python train.py --num_key_value_heads=6 --norm_eps=1e-06 --bias="all" --init="normal"
Each number is 128 + 24 x the weight over its row's rms, rounded and kept within 0 to 255. Layers, rows and columns count from 0. Numbers have three digits each. The size before them is the row's rms in percent of the matrix's.

# down: layer 2 MLP down (transposed), 2048x512, rms 0.041, rows 1252-1304, columns 0-127
# up: layer 2 MLP up, 2048x512, rms 0.041, rows 1253-1304, columns 0-127
down1252 091:135112138104112106142092093138129128116133167128115127166115096141135127123134148116118124142123119125114128140129148164115115068109131114109105157160109064128156111107141135122117137134175097149120086135115131117077134158134123137160106105150094091146118169106149136154132097144133123141156170129109145120128170141100117146147119148063155151129142126093144118128105155137142112105095
up1253 093:110154126163120129103143200121117121101146115162117106111153082133146152146145122144126153131139151098139127154125137161063105102150145141145136108083101095114137131144149131138115132092077099092180083113112087155122132141130181133119103105122124155148130105147119148089189095124108122148089116111099114143143155095116164154143146106180088096156140116109149140117135126114108138094141
down1253 095:104072136122112136080102118094139127147139113115124146124124162160127107116148116168151115130123115128107137117165111107113121160177100097119114146141155125102164108123198124140133125119165164151143143127154124116166127148148119159143166134121164109106096117117138103085091111151145136132164130125166141068121124128115118102110107134130135123113129088152153109097090162154118164104127
up1254 123:152103165178130132141138150087136114141107148132113117170122136083147100129126084129088100117137114111117112157147116119138107107141119155108137098121133138159110091101099116131182064101115131142097133125162115112155094146102090093093101116136175182087131167098130163148152165113098110106121113088087161136161138117114098100124117124102100119118088141146151138075085124114107114122146
down1254 133:173123153140122128157116090129116175146113140159142156093151146143141135166110146136105142141133097091105109125160113099122147094139137115157180133135133079147115097122125135139106145099084138144145138106177125119172144149134111091127146153162126168123126159086114129151157112115114123147132110134117143121126124169144096136140184128145154094113087157160161106094092136156108155141101
up1255 099:113135128168141079116127092143112121079136165119135111104132120132143115117106091170134158139112124126131126150123185149153155057111118121112146129155144121128127155148124097130131155132143141137123156184119151154137168074140130169139122161143136146151127163131152109124120132130114120122125130146119139104154157128133144126119122146101161138106163087150155146093121124137127081151136
down1255 096:117093182106141162110142114130139147155137132104141132167150117170155086133107137124145120107166139115124143143136144101156172143124105118119129122124148109140155079135102119110120138175111140100135130146126124097146100135130079135110160150142142106126112033155139145115130132125114133158162131176134117107077103095167074124115131131124136107146145071109118183139157140129139121131119
up1256 097:153131084152148126168107165093131175107141124122107165124153127080098121110147126107131092073117125112145165122109147116095135117130159120114144099093116130119153120132140098149112147121127156167123105125128141098131094128132122138105125158144119159075127125138123081167127140127143113134145124165104114156099127037125137136177165106146136137142131120104139140130144101114167156121147
down1256 098:110092123135126113117089114109140151103167119157148105127170150107133139128095123135126143127134142116164153140149163161098136085189140125096129116125111125137136106128107123162106115160139167127137104090115109109089120096116104137105156152156153108107119140163134114154155170123129116127140147120140169128143135146119146083135105151137151134083098110123111191136083138169097162137127
up1257 118:106121167135132109142147164149132111128120108120133163111133090122097167142143133108141118088090129136105095131131148134123147162102116120175147100104131120135156148095110147116113071132052160145111155118127072091137145144125148119114112123115156145147102105126157115132152122146113126149133103118129102138114111126069135089146185115133114173164143115124148079146183107145115150130176
down1257 108:139143104144148144146123154140140126140090152104108170103121090184142147192180154121111118154089122115113118136107149128136136128137129100142137095081108139112095088135106139141125121150114186134094184129125125128115147137115140114125120151142118137188064103117098140103153153152066112129141148090129078132130058132099131128076118125113114173172105111159136102121160128139144128142154
up1258 095:136086124094126122107135195172107120127144129134151125123132093103121180138128128095114136096155116174132110151124128103085114101135157145166123120148169099096088107141145095148108113135146127134122114110131183070102133099188105149083120164130138098125149074163155103080122161119080129101147108131144146155119150128132102116173107138114096086082142151079155097109090159107087162113122
down1258 094:119121126136103119143141123113137146132088108105169166159054125118110090181119151171164099163137120120128164177089131150105163169114102132142130110121140140126109122137154115111120139117115121109113186126146147115138131126088083124163106083122146117116162131107145175116143140122101143107167086130111167115165149115076131135133111119148156165114089155121151143126144123119099131139130
up1259 099:140084130107158158159175136124113123115108113106159169124097117120114149109105118166112110128125112080094150143145147141159117106155098135145114175124106103175131106125155138128155177145102110130100155107161082152135116116114137159146130127132092145151110137096129138118115138166128140099091124141131160169129132152130121154158080114091079172120105151132135109100110110181134119137137
down1259 099:150153125113110108115086142114117134067110155115138155099156153120120131092138140155144123115127130119113112157159155128128160131097142144099139092104106140136134149126142112121145083145120111138110160100120161094086152135118147103133069120137173130139125117153119157140129121147117115145117124120160126120116119096119139125128060142098095143132106116110117155144109133146129121082118
up1260 126:119133117100116179131161177135108136078134148142110153129084076116162153144136126157108137135075124142147175136130100117156136091122154136164165105122161143142125112094128082165191099107160088127133091112106123170133111083121104145112105150137109123105162115163108160091132062147113164102109123176135131148102121137141124103122151144142091131128152156173132109129136141121155122157115
down1260 108:163116112175143128120155161131093096142103128099122133153142172150152113134118132138151128120141144113156152114135128154090141087121140141142121110158099116133129107129100133126126109163108105088117118120121112178120114136118083154145151153177121162129127105120126090144111128180129173091098138082114112164129114110144108136127147117088115118178116112128141161152087099144126137108125
up1261 099:199163113138138152132156101139153161085132087093148130139177176156135123142136096145113127121120115140113142151142122155165114105136110142128102129129157121158115138106123128127145146071135104138169171142140101132129123150147165147181143139161121115136165138152156138111142084120094144137144107127138138158180111133132102131163131106126087176082138121150126142131144112137110117164136
down1261 095:068120143118106114128129095088140105105150120113097121128133124107137172138136109126156125131118107096130148103164131166128148106138134102126112119147148097118118109085122165082124130122120165116152095118123139173094115141135137129147131119111124122101128117149146111147143096142110125130155152131164171160114110183122126114087096152121147059121106134086131139132122153096129150130132
up1262 110:126150131103151095112144170119111170136132145136106124160092103084114129155153123154147148110144121116111128126099120124092114154129146113127109133105120111093119117116150145150123133118109120147135144120119141164138125139107124111146133092137165113103129115143147122124130138139147131155151110090128144117123130129119147185099125141119090086141135163164132112133114131113132100157115
down1262 103:118129112114173118093136136129142089077174140160143155122100104128146125107087114117164149187117166158159104111121124114125106128107139123111115145111109134094111103128079136121137147152181130082108095109161134088091099139088106147122088125179143125135145131109098146119083120115121116141154138144153104117111140119111119120129121140112151149087151113163126145130127148133138118145123
up1263 086:122109114121148092135147131078106174108115090123130120111110128139148151171120131082178165159098116126103064180141154081107156105133125131072159124120129127110095080137148172099068121152076140118128125134128135120098090200166105122062123158108166141122115124130117127085117131088114132134154117143128133168114107091116136123126125105118105139108129139132124191130148136094103105159112
down1263 090:110115099125185121061176105150118125137165105126122059109107141096122143124142119134132133121175131152125175172162126170152097130134144178141107102102145148104102117135089174091127118094161116141091151124120175132160139139149111119097146147177136154129160117146119164116151114118148123147111138109168096114141141133087107104089126135130130135124117118121127097094099143109093137128075
up1264 095:098083109141138167116091147161171168136162128105133165129183139130108120108107095111136161159146115161122163146094077144098102152078184138145093130157155096153101154123108126126101144142150106159159111141206129185152162146156094131149114126117135125123094128135107168136096104127110116134169118124145173117133152097129151109146085104121103117142138154108140119147121145140167141123162
down1264 096:141130106098148094111128117091144153148154130149091103142123110122116157119144101105135116128103133097152077093064110135134100123090120120161123139113098070097149083146134148113164140124179123162210165126097135142079121121074151131168116161162153118139132160143130104070142127123117136110127145135101121103128108162133115166082169140155136124146146150125089097115104143079150153114139
up1265 099:133170145115112115112113117113124113142141115144093123124122109156109098094162112144129157119133090163146154097135107094102154122102138159162100126159131059110129067136168146156141130114097126155122165132138130089135142095118121118127124085180078135102109158136141130086138115155131088117184152151114111105098146159151116106119060109142131150138123133118111092132126138133155185135136
down1265 103:116131114120140148127148140144110139101165170142165105120130115105140144113182116154121100112101124171140145176117137113143128055109100160126137114134153086139108095168148142152132160113152094148159120127138117166153140158117162114148125143161143141085138122123112128127149105185123167103108132126144148090106161136113135166130155122120130083121094162100154122137146155091132161098114
up1266 103:092159147133120143104154117163153108115116118125101134095160116114162134145108139144106149112162165098165133155168150150128126155121144146099156110081092158129094109071096136124136117146080125080098125155161133111101122152079165088130086092143101092126119135130092148093133110132081136127148123135114076132141149113126127132166108060133104140088134132193169117134101156079123109117147
down1266 103:125078123144102129109119137175112121126129126165135191115102112137115146135107164153110131127155102091145166105122122124127134110100078074106125120110143138086147119125120119101081096140159120089118117106141119092116145165132144098126146114103150142133103106092135131121143162128136135136117094135152182120122108113103169108140126157116093111145123105095143138131159138191182144078152
up1267 105:090138095083114098123127141133118096173134112142083159152148102115137070115124120093141184131139116141164087155076085135139116123136165121112128106100112181154121115155133138109139160137130114067134130186075104162146062137116113103105119131127150110127139115144113143112140117133076139127143106190147109130143102124087137098163142106097128115163152093094142091136129132144121139134127
down1267 102:091174100071110109092149098118104136114133168136126139104148137177079095139080078113147163095118089133092117122161154081140141079137082176122138102150134103117130165129149133160091121142102136124111148163102092130116140127138110149145162118126149104144095125131135133103141190140132094127159108127150121123151083162140125122141153127105111117140137106174111137150154150129105138109139
up1268 102:126130143120127107087130114144129140149128133199141128079133134142153146133120137152097177097131112163147122160112107094119135064109186162099100089107141089142143116167114100143125137118106129164126115138143156121127200176143112107163080145110131126175141070154143137103131121126118133096162055171117135117188177126151118159110125115156154120150128074106149134122077124129144152119081
down1268 107:133104121117123115152080113105114131137107119110117101154126111094157077129116127109106121178148148135132148126158115135139143149103147130129116105165114134118143131119138119154087092135082145095180114142082096104153100179083100126122116137174132108124130136148141148114127107161114162208130147177136147124099112153127111192124136150163131153128081118107100127121141123120119177112109
up1269 099:129114116147164097117115133136128146168160128155146142106120195080150124118130147135128109158154120138173152138137135137117140155105155144131125135138126137154090133106187117143155121121102135093152139115133084088163108104118129117086147154087128114152172151163100142147150118114111098137159146168118162155126145087121158119119147122118150143128131139150114164108139091105158133131159
down1269 100:134166117132144141155157131136134115123138123106134112117177149157082142128078102103154150113165132154136155115128134129113096141139103145145126155157139120158108143121138166140161126138163144160162148149124203118170127177147111156122169118128122169152135161142120135141135176098112082136115140133178133139111166129113141129118094150118138102126120145104097144094166122120116151096155
up1270 094:163132113155110169132093126124128096105112153146110061116160112134178168130107116124145135182124161094135128132138127109138141129143094131138100128155081120133124157109138102137135100131148139111120186145111136124093148145121104111145161127119118127116104170124159151117120136080120142116136135176096096086111150115125136101110091126136107145142136121154150149142162164135125095109116
down1270 101:090108142126148192161138133133112145115141097118140113141113169091136126097136121105140144078165077107125121083164132122118112118090192118080152108161124124098131112107133117127111102131104124123130117133138119118138157080131168091155136095131133119132167133121107168125115130108128106143158065140127114126155142112116103133128117102111089121133102107155100150093112099114132128133131
up1271 088:133158099117131133164135120155117143139154128139099144131151158128176113139148143104130143130098104122167129130121118133100155128093149144130123115107115087140107100114099134106132118144138144135121059129145117151125091166150093120157162127109127137187109142133105148147137132124119083136105116097100130149155096155112136153139114137136112134125121101161136120102108143102104152148133
down1271 092:112124096149170150123121124156091128150126129127083106106104120141136122147131120154130157159071173145125141123106131121177159134121135136133161137062138137078146141141104137109112140147123169105114137112138135116147103130084119109136125119158122140095152157137150125171134101093140125104102132127114125117154156070118134087149147095103093097134107112125117151115119116128164125140123
up1272 100:119129127120124151120141129176114111153130115104137146123169087124121161115173129153154115143148140112119119134143135101093172085120176108154113151161126115143123145166169056078134109100176122138153144105167153081133136136125127147144124100154143112160167132124170127102121100126102127140134140134114125153140119142189154070110123145146158117125101135079175144115121101104154140127163
down1272 096:143095139122145144158136130152160146106175114155134093147153093147147167145146117106120138112143138150165124111094162141136140104114168135126137150130114091175162138104146125128135153118187129164158158140114121136090113144114144134049120115151151102110135143141137120111101122147186103170169126120124126144129102147176156132159117126156097081119126127057142107098134140134111143100129
up1273 128:113161156114131128123160150088165115130107118103103173107159102124130164168119124103140160122109144102098144141092099125110117149076129138112097131129151088111131162156110105131096156150160130077117116140136116131108120144135143147170120079121159174124121126129142162099106137096120172107136114080166111112135126097154132118135127119144108109147120185119146121100148143095147111151099
down1273 116:089143114135131141107128142083146111161154119113136109124075135115149143103096145117120134157114172143129150115133088118123160145102107153141135131098148144135092115116132093155117117164116120139136147158141147135119121127100105086104151138115130136091126137139119156130115132118148099149133125100128102119118137106134147129131085112104131131150107152121143112141155138115131128114134
up1274 100:134113148086099107101115136109129133130149141113127150115116159132110147116137099105116100082120130105122119109109127103138136127165122050136100125117143129097133113153129111075173121120120110149143147148110153139130164123195158139171139165156167167176140102124100043150102100151117151121129131098138160083141118071182129139111119123114128118120101103073151113074128101077142082109154
down1274 098:129109182143145108125158127096130127116129103097144107130143125100124094105123145110082146109153146097197140113161099096118173157117155136072111170123103153124087099142097084115111108129095126148112122160107128124178114150112091111100140124089131123117118130108111144126125106091145054129145103156144116104171113096113174139130115154133124156086160119101126151135110117136115162139133
up1275 088:130117115108139101122092142099139130128143143159117108112162135107112092152139125122150104174156140110112051167107162139128094111141108121118133157125072161082095175131122106116167117119135142102142117140154173138147134130089108147103123091115143109139125117141114136168115143131121138130140129100081129179145128106126097167121100093104131177116104155131143116133117095105145130149102
down1275 084:137150116150140158095130116135087165105129155123133127123121117158144115117133125133094181128165145111120167089196126147110140126131097159163090128112188072140113157124122080121110162164129145090089144113093105150143113126113170113115133189138100163090119129119107103144158117126121138119132144139131164088134127160109122130118159123111141175138131133150102106144142126148125098136131
up1276 098:105144166154145102126105083111105156125133097102125135139141133149135147149115118119156125148160124099124146135156128165112145164193120169111067114120134111124138143149176146138089137124093137135105105090129112113119119143156133084133118110126135157145098159127142127124100112099130107170120162115104112193103121128109138135134114083186121127106146156158098136128098124147144124150155
down1276 096:154149126095096112118148161130100119138130118175134131138118136140113127127148139166133165100094143099117172114141101094132131116093099140170112147106137108091100088118061098143143154123113148165118153143103094082151126163125141117127146169126152083126165129181151096147130127120133134094148095124142080138158114090116103109073146106134155092175135099147132138160133134109104123122111
up1277 097:156134077119199165157155154110126127168113146153145109154129103129101083173092158077137139083135139124128098161123127105145111133121144139183124129072110114115157171169129162109123136148149113127154066122148155104139151116117110122116111149129113112169133167189129107136097126140097122145135093131186142124192098118129169119100123166106124175148159137115150117146113206131122159128127
down1277 099:124106138129113160070126150104171136139110149119109129149122146126149153114179118165117141145078130121183157140147159094125156119121183141139106152139095111103151123168149104102128084105116109116121106108090077118096123132127107126107087146096112151097091135174125100101129140135163171112117139137117098118094146099125078114084153155132185131103145098104102150161131108144120151174120
up1278 103:122092137124129177149104097140143133158179159103157118140134156113108139156130132080142131122085133122120095122107179142129155104118115148123147099126129105105159076112120133179093101134159080131173135103112154111122144126096119142099090089148067129143131105142155114138108107110145075126108121148071205139100123091128122130119142166109121175082137124113119127100071142137129148160136
down1278 105:121108149127133111124099063124109137146115149096163148114130179122129073155094130117156114151136089153090139117095192101125161151156111174174135096181081128141193107158151096117090116122141109118151151132146144117148177150166085110117147109141102121142095104118116112125115074139106155087123101124115177161103154151096119149173154148117106123124115116132116095179113103158119129129158
up1279 091:137155107143129110124094126135125134161165120116118142125105145115129127117120160082101134087148164106168159121120140168126071155077135132161115160145110104095110128156130101107105119157170053122079142171119149146131147158132130138153126082131134130100103150162164155147096117133121158095136140132133168116105106127071129095153153122122140168116127096126130090192154146100163111132145
down1279 096:155157126141128138146157142108134141128146117182118096161142155135123106140109170111121119101158152152122124141113139142097062154086139149108138166094165153149123169146103156123132151108145097095113147178145146110102105140125104127169069096098105133081093103169140095123086075156123116119131122146110159118159119130150131133098130087124160133113142141094112147126116089121139123088061
up1280 091:204148134147162166107128164111159113085110095099152111124108125065162107132136128149151124137161134073096142175111113128128148158121134132115139157154143177140149154145098122097105140122064143123166146102134158175125141111145118135133148098155119157135137154115132167132098168141125145100118124117115133171167141135078067111116119110119109143085155129110130123137127087114140140159128
down1280 093:122117120093161139148118136142137138111155085074153161123158146161137122102122100120118135123115096089113089153164148139136122135119108121106130117154133105107128130119152113138101142151157148107098098115137105150126153079156103169135172133129073109105149119093141104121128113134151127132119178091145088104138110135143087158142161122135127139092137110140152083117128106114144127132088
up1281 101:084136138166174138139136150103131136150134158136118123089141114131125124119121129154165120116092130170146104133122113116147108109143127118130160116158108093114124110173152110134126108156122138159098094117159126133112112084140157097077119102109167128059148156123129126125124113114135104125107069164133103081119160150183117144112141122119108139128141120142159124112179097121099135132128
down1281 102:137210132088100107119139174169164122143114116127115148102128121149131126139114130072084139103147136134168090158106155130129132110175133149136121116136128093176129135117142143119148157138123098145126143115131131095134124151161156108085140170149113106078133118168134138113110109112138097136151118150151166148158161122123109103110136126098136158075146149133132105128139107159140097119131
up1282 095:104106160121127135041173115089145138145131134125106116156169127088104142091146110140111121147102121139164094118121106128102163132122121112109075106110102123126161117103147165106136129182137097157137115097136139139110112115149113077130108118123128139074118129173126122144096101060136100081109158114117095077137143126147086114144132119110131163164119097107134123160137097095122127118144
down1282 099:160133083136164108080118088153093159125095086137137110142132161111119104130119144104092138155130135122160174173137123142124137146133088132127083133118130117126094132121116115092140091133138105114096133201140119083164124115123079142126103125105151107107079154143142115105152097119135152157159121128120089132087124093105180111118154155140153150063112104122098137108070096141153145134134
up1283 090:114128153119147108120127122128104109135122149131154150125139106138127101116128125156121138157119090140126147155134115129080154121093149122127101153100154134128143083136176092124138173065149151133104070139102129135108138144135138119108129095133158131185053120151134128092093156112148174117162104145105167110153101137137119145108051168096105121149163144097163165105111089147110089168120
down1283 091:106150199150114121130148109139071109128130138150135123138140167150135117119118124134138063142130107142112138156184105143110124182119122133121126125078134131087120133134098134165144081071106143147132120117161087132151135119149174119113159130180112136089120086098128107139131123161153149132123127152124120126108120088137167146162128121115129163093137160063133095157123139128098145146163
up1284 114:122104152157124141089087100099097149116112077127123112132134075142102141142106144128154127125153152161136146143121116165138166123112147091128127136106118115133137142130119121115153129126135129159128154107147162113188107118167109149102138131086091107114099127114118124156112119121149089116141148138123124092126154121094144127119146134091104149139149077116080127132123161172128108118179
down1284 103:138140135094126146127163147103111092173148142122106109139114142138094108140140112106153118189149141122137114130160153125119096126131103126143141137120105086130157117131136158091138111114145117121128152123094114116136127147171170157109151075109128115127148153142123106138124100126188117145092145154123126111160077144141190114112137162138132158105112138133105116114113108139140099127133
up1285 091:129134126127161118120143126133098135110122114141151116103090112159146118137120125116132135142127105130110107184111137096130134172100141128133091133125107163136086165110090150165121137153172112093169084111108101136106124135114136085104116167067132156171120159139126125090147115138138134122122135147137100101108098118101150129099160168138119120094096114155105122138112165134096130140079
down1285 092:084153129124116111112134144133125126124141119136126116116147122143149169134139087141152118106145122070172110154092132098120067115133108123197141161113087153125125138113161121137130104157118119111137105094136133117109148133148141121113157110122115111163099111117145108110130116134132161115115099161147140093077115143145149145160170130185136130134125129079107100122099128144129137152132
up1286 099:132123132113100114154157129150133139123148177102119134150142127189135110121128146051129064172138153086128169115158175151167088146075134121098144148140145112156118138117120090129100127136104132157135122138137168113169116124125122134131122111118125105159131197086151126100136138125136114124130126117091073118156121148184152081119096115152113163142144134144096169149155139113115099092141
down1286 099:158095155109148082098129153163141084106077153154154125123125187122157115130108150110104131127103109131144110125170134103148113130141113139113128136088121145153124123165135126134100090158112127087157125098157187108109138145100126109135156098081117155162150154102167165146135146127146104152124130118141092110121115117102177115120135115125076165132158121144110132084145167123140143138093
up1287 095:122124103118107133118124095119184133132093118136134156148087092113133134085115129124104082107149112151192102141145155128142148086109132138124114132075138115101114097135125122156050136124119119118151143155136095151109079111110149163123100172157106130146125145132171178140111151118129134073152171169152117124125162137132095108105094129113105132089109136134128115131189152169133099117136
down1287 100:159116133119171114099157126134125127106118141091152173143149136127115066080085144143164108095135124127109126151122129138109166113109150139135129158101102080108091143095157119116143156102146123147125156110139184132124076170146120144119108137110131117101150103143105145152115120111167135116130119130088111144138090132094096154143160148126161100149130119153103156150132095124186154133187
up1288 095:130087124090082109064100112103137140128157148128161163084176115175142128149133129106121138121072157130125151137129125119171083137141120066092088133072104135123159131129127121153156151122131128109148159087156153141139109089123168104117139143148128101128094119143138117136155151103117192091137112133136121131128160122114141147082139128159110158121140137137136164115125092099117128140150
down1288 097:142136119123113115101133131157137113118158095160178181127181142163122136128139143134157154106127146081124101110139171115094097119127150170104122133086125114122134117102113122102153128121128080097110172143117147141099108127106139177136153169087168111101088120091148136122091112095129108129139165135126124140088137079132171150121133160179077125149098124154110142130123104121140094159094
up1289 109:099177119149095087149153152114163118114143123143125100104160106117153099147129157132105130120074144174120141105161093152143118151116117148164084140126125103145121138145106126152130156138129135152134126114074132106137124131146097113106133140117141121131122111134098155117135164103143119133120157154089193078116135095158109121145121125111153156115169102098115115124116131125152097102118
down1289 106:091128101130131139110086151156139122100116135119121105099107136125174110134138144117114157104153125169122121090178097124115169126160113130130132103124123149097134182121146131081143115107198130082160135100145144068114143102131151153188156129107066102130154136131108124062145102137115106163082147132086119120125087158147090161145141114102104141115111114124129135157137111161158130138174
up1290 089:131141160159169163111105120127112123098186085159152131135080139122152103152109152149144127139133139162165110139165180119140139140109145184107109099121097145123118141156119076163105120101130127103112110135126147133106166139153160133158132120116140101151105103124129159111111121153140148129126144080127126122131120144131161156151072128137114119090159104133147089141148159144138134143120
down1290 091:122123100127155135151157134128170114148128138112113124132137165153084088109146107157137195138114122094110140161100134156133136122143129101160128114116081114106121107098103151168148107129181120128108122091130174141139139117124140138132150154179113194073110122134164097147124101150120119105150123144145128162110149124083089114144118153096120135137121152101159119118076109135095103133143
up1291 095:127098154107154139144142163131150133122143153130127119140131150149138135181102125101164124150087094131157142105143142169169136133131094149146132125127142118104172084133114086129141149117138166150147105157163131117106132168116118140138175110137114149149122128100130115137154127132157116155129113153109093116077108147112109131099126125169105140128091113197114180140119114139129101143127
down1291 098:114075093179177128155132121180136109101130157107149139134123119137167097149120094165120157115135141142126136113172160125121101150138094166139119146150135117126079094150171118140126170156137111133097127145131119137178124090153160125145082163162148196131093149119128102150159123141152139152139145093160114142126165105124099084153123096068170140178126105142181125101140155155107123134102
up1292 108:122137114145094135174130102112163135110123096150072118146119125102148164145129093095135139121123168131121170115098127136113138089166129146182159132160139097102130119108148155164140135158156101138165133142118089105156139126093096114085130134141132122118112132117158124086148124137146073109090120121118157101181141091122114155139087121149110137113141106134154134126096130127128142110149
down1292 102:148151156109168176098118141100137078127097105141143151170114118125149123125083144137152157115108098105191141157132122111108150149134131086116132128143145132096120124130144147079121097099114118167116138137110117125149183110095124100161108091141151104109166135154156147119140065137113115108124119145086113114130137099134130130147099144106131165095144124105160098157131085133103098135139
up1293 095:114111085096137132123110150120139170128159117100138113130146110121084093118140142148123128127127107136100083122065097125103135180144123133182096136084163090127144110148106164137129159147140105130132129112127175158137102136104159096123102126152093074149124115138112093134114139167152127097140108102064141148095123069160164128158102093100114160128135101119108115137123129131140124139136
down1293 099:139109152132172132108091143108105154109154159125185110140168142129135138178124158136090125116141076115158120144138138193141112188110115104123098122151152135091123136104154117107167109123148106133116137088139131152141129144097157137107136093110119116168107182111137136145084119134138107119118082121154110136147147134127112156113160092140102126146171155143120118091114137113128125143125
up1294 087:059157103135114174104074165160109125117120183077106139144176156141164109094139117148166153121137116080100123145144124146146156108139117142152103130134109123130134137129085095129127143122124123134095107113091076149169113194130146097140116137094144126104146148144119137137141129121116185132115075147055114130134176104146140148153193125122140159113134193132152155122137128190147131130166
down1294 087:127131102146168117132130152101138136112116131128109104102123135165105138138104106096133136127143131165145141130119116123107116102125156136152107120116152134122110139165118151154133085117096121147163103107136131120104147054096151167145096115178150112123117135119072133172053163118118155112143188109116149128122085164118113125124147087080146125118141137125110148161209150150152144131135
up1295 108:130127121142098143129171102140061106149102122099124118123199158088093150142120160118126126125101142159123123165052118081144126155142127155219137147125134135143111140115138132112086145129122117120085099135169113140093138113107140162066130112154180122068151121153162112133110132131083137143092136111110097124167122163119141112137127141166134161105145120127131086129086160086112113136127
down1295 106:139105154122115116123158156142139122148145153086108116144165108130100141112110119109144141096086118103126143198159153129159105094130117146137129144115109152136170110127141187125084156118096124177088094136108171113112153124145128142143071107124164177077160139128144138108122161089128127143168171110093114114183138119104168092114121147144126160104154150130121116137167168117112109162156
up1296 098:117107142142131081107124096116189117164146107079143132135161126188142126179121104136118137134153135105156098140122129148123130146161138097132116134076112121129118134129143136147124095093160135103133128116097135135168123111132139145080108143112176163165087150145125126120093166124162085098114145135151129117149097177154121120155094109112156158075135112108166138133144143121103123130147
down1296 094:111126149132130116130131137136153138140163128100126128098138087140161130133118133117133109132140139132092155120106129120079123091085126140138151140134162109101090128155141155124121162154109091092148083066133109074105106122083130148097111130112116109105148113108090125090133157135134143093095099134127143121156128140156124154130149159150135127125097106111148117133136182144131129107117
up1297 106:131099175149110141134178102147129123153138159115140133120121090141149124163148162134158136078137151150118109110138144143122114128127139153139143146116156170142139100132097181139109116140113148118150146123080147142161124147118167135093117191143127138106142139181121185133113168136082094134115073169133193131134144087097162164149113085106146169127086131109114118138145121102129146136086
down1297 105:122102160099167133132136153136136147139151168079155118107060154151132115129158142118125114141090176107086092153068110099157113089094117118160124141122167104132078116122140092135137084123158107162099118120128157118139145150132065141120143125170143124168105145148083155141150176114073081141133139169067146131110135130146133137106149117142117104153144110120142077130114138146070098136106
up1298 100:122151141152183173109150147089114143112163116154117120103109127089142153145117133137120133127126110129102098129142090141132128184118085142139140143119161113146127148132165117148126128098160116129092163159135162139116125166160115160116167168121094133137091163110159096160151114123089124152133137128123136111128122100107108172134106106092089143093163110139135157066088096130166127111123
down1298 097:099099163151091111135098125151185156128104109137128133097159180108143091153110120119191104110120104152144100136102157124150119097104110107143114123121139102198100099100148090178140149104089130104097107131139139142147125138133141129193133036116117096117140125150138100096079119132145137161150122153088121143170130147148140144158109131144142128127123122152106169155115096170109127184140
up1299 085:158134128157159098131112105133096067113127127147180120142092113112131111102145129160150097126103153152146094116130139126106143111105107096147107140116108142135123138207103124137123160113141119120121139143111127146130150119121121160163093166104168167111146181129153094117055111109146134069089109133129131113149124128124112136117114137099123127145177129159102155107087102127133145185161
down1299 090:098155097163134149133134126149111108167124107071141123121129116122081119168126150122142124139142135119099193120159135127082142153172123129123150158093096134146129069128152123151110105105107135142140079143158105123168130128123119106134144150136156127145127129119124120136169144103130141117123101104086130123130130109140171136156129108157114144130118101161133087117151082086088138095138
up1300 084:128140131163083152133088120109164170138095125168144108123098093095147096083098123125121122159168144132131143129136140121130147117085133118171106156164113122148165150128145134125139149152125147113088129144114137166131143140099093128164106124135153114144097123093112093158158096124138121118111117149159113126162122099077161112116100120131127095116127117136121141106144126162084105155151
down1300 081:135112128123125086096113142103110110132181142096126175152083175160160137175137116103138127123121123119122085146120114085124133156164112144094145097069169084120102121113085159108136097143156113159151164125159100116150106085125110134140128086137111116134123126133125135098114145087127154161120137157132122095153136117167140106121133110080125132070132110164170137117148090151139087081080
up1301 098:166108119128117154116146076159152143154155139105098155161085092171131130133154124104149142163125128124131135104154068105110142156129173142161085147184147111099127120080110123125153116112114109128169111124122102115140128146083139124148098122140144135135172151143115123109138160192106154137138084121111105132197119154105102117121078111181141096126130090113108100147064120125155100110128
down1301 096:127111116126083129116128128099125131109164140173135156177168138163132163096115142114161158151160169097152098109142133141173159151114166146108105146115149122111092112110129116115122158195122079167096159117122103084140141162147139136145102150137109107097118137138122127112110089105139153122110110096126103139158117078135093124128125094140117122106140168088126158138125178087119129146124
up1302 100:129110107127115105155086149124120138091131142134128134159148147115149095146147129107184111130121110120151102159137146133162111146153153137139135096115135111137076116104110139115126098132129075164099098128117139084102133130124141112156123141097094186097134128105173118148163133099114149123155108081122134150150130120182146103124153149103096114073122184138117136136148174119172145142121
down1302 100:118132129117158126155149118122093151139086107124156105138082125136106136152133138157083106122154129094138093115157149118119133122120132088140111153141088145148116119153124136105120102130147133114122130107121145126114147089096124148170134121078111140159120157100107145181119103148136123121111166133128166112111165147115069142114135125141139161192144161132103144149094134140169147124112
up1303 098:162121133152132077124151136088123128143152132111157117177105165112109112130177117116156135119108090118135120116120164162114088151088115136109126143069134127088080154123139138145138150154110104105129081144149116162140141154140145127162148114152110145083139121170107134125139124125120135157098097132147117160083097104101134125147145106159138115133105104122109145149052132117090116160145
down1303 096:080128107151131101154123136133151126140113090127101136158165119139126156124099151104127149129178156126098082118153098146188124114143091140132059159132149172155144139149128138173143149089101115134103126109142132099155191136130136148075147119103148099161085131148120102097160133118117164132153158158139182107191155070120110151136098090118122125110187142153181127128109123120125139133090
up1304 091:113151106132122109128096087149118121147138140117125142150111123161105152157144118133112142102159139113119120168140175145138068137130060129101126141135140096166133152133158160118096156111139109141107121127151107128154155142138143124126098121123154181105119166142109151093149113087158113113131101139127109147146121123100109112131146102143181104110152118109132138161150105137158162168069
down1304 096:139132077153132160094151127162113155118151125095064107117111098177152149079138126107126128122169099108151113124153119167108151099139122104113156166147146133147139149160118146128162173080078103101127139145121094139119127097121115160109112142083153125163115144137103108121147129150113171144123122109135181163135118118100131128154129137109169111147111116105143127150110132163105077115101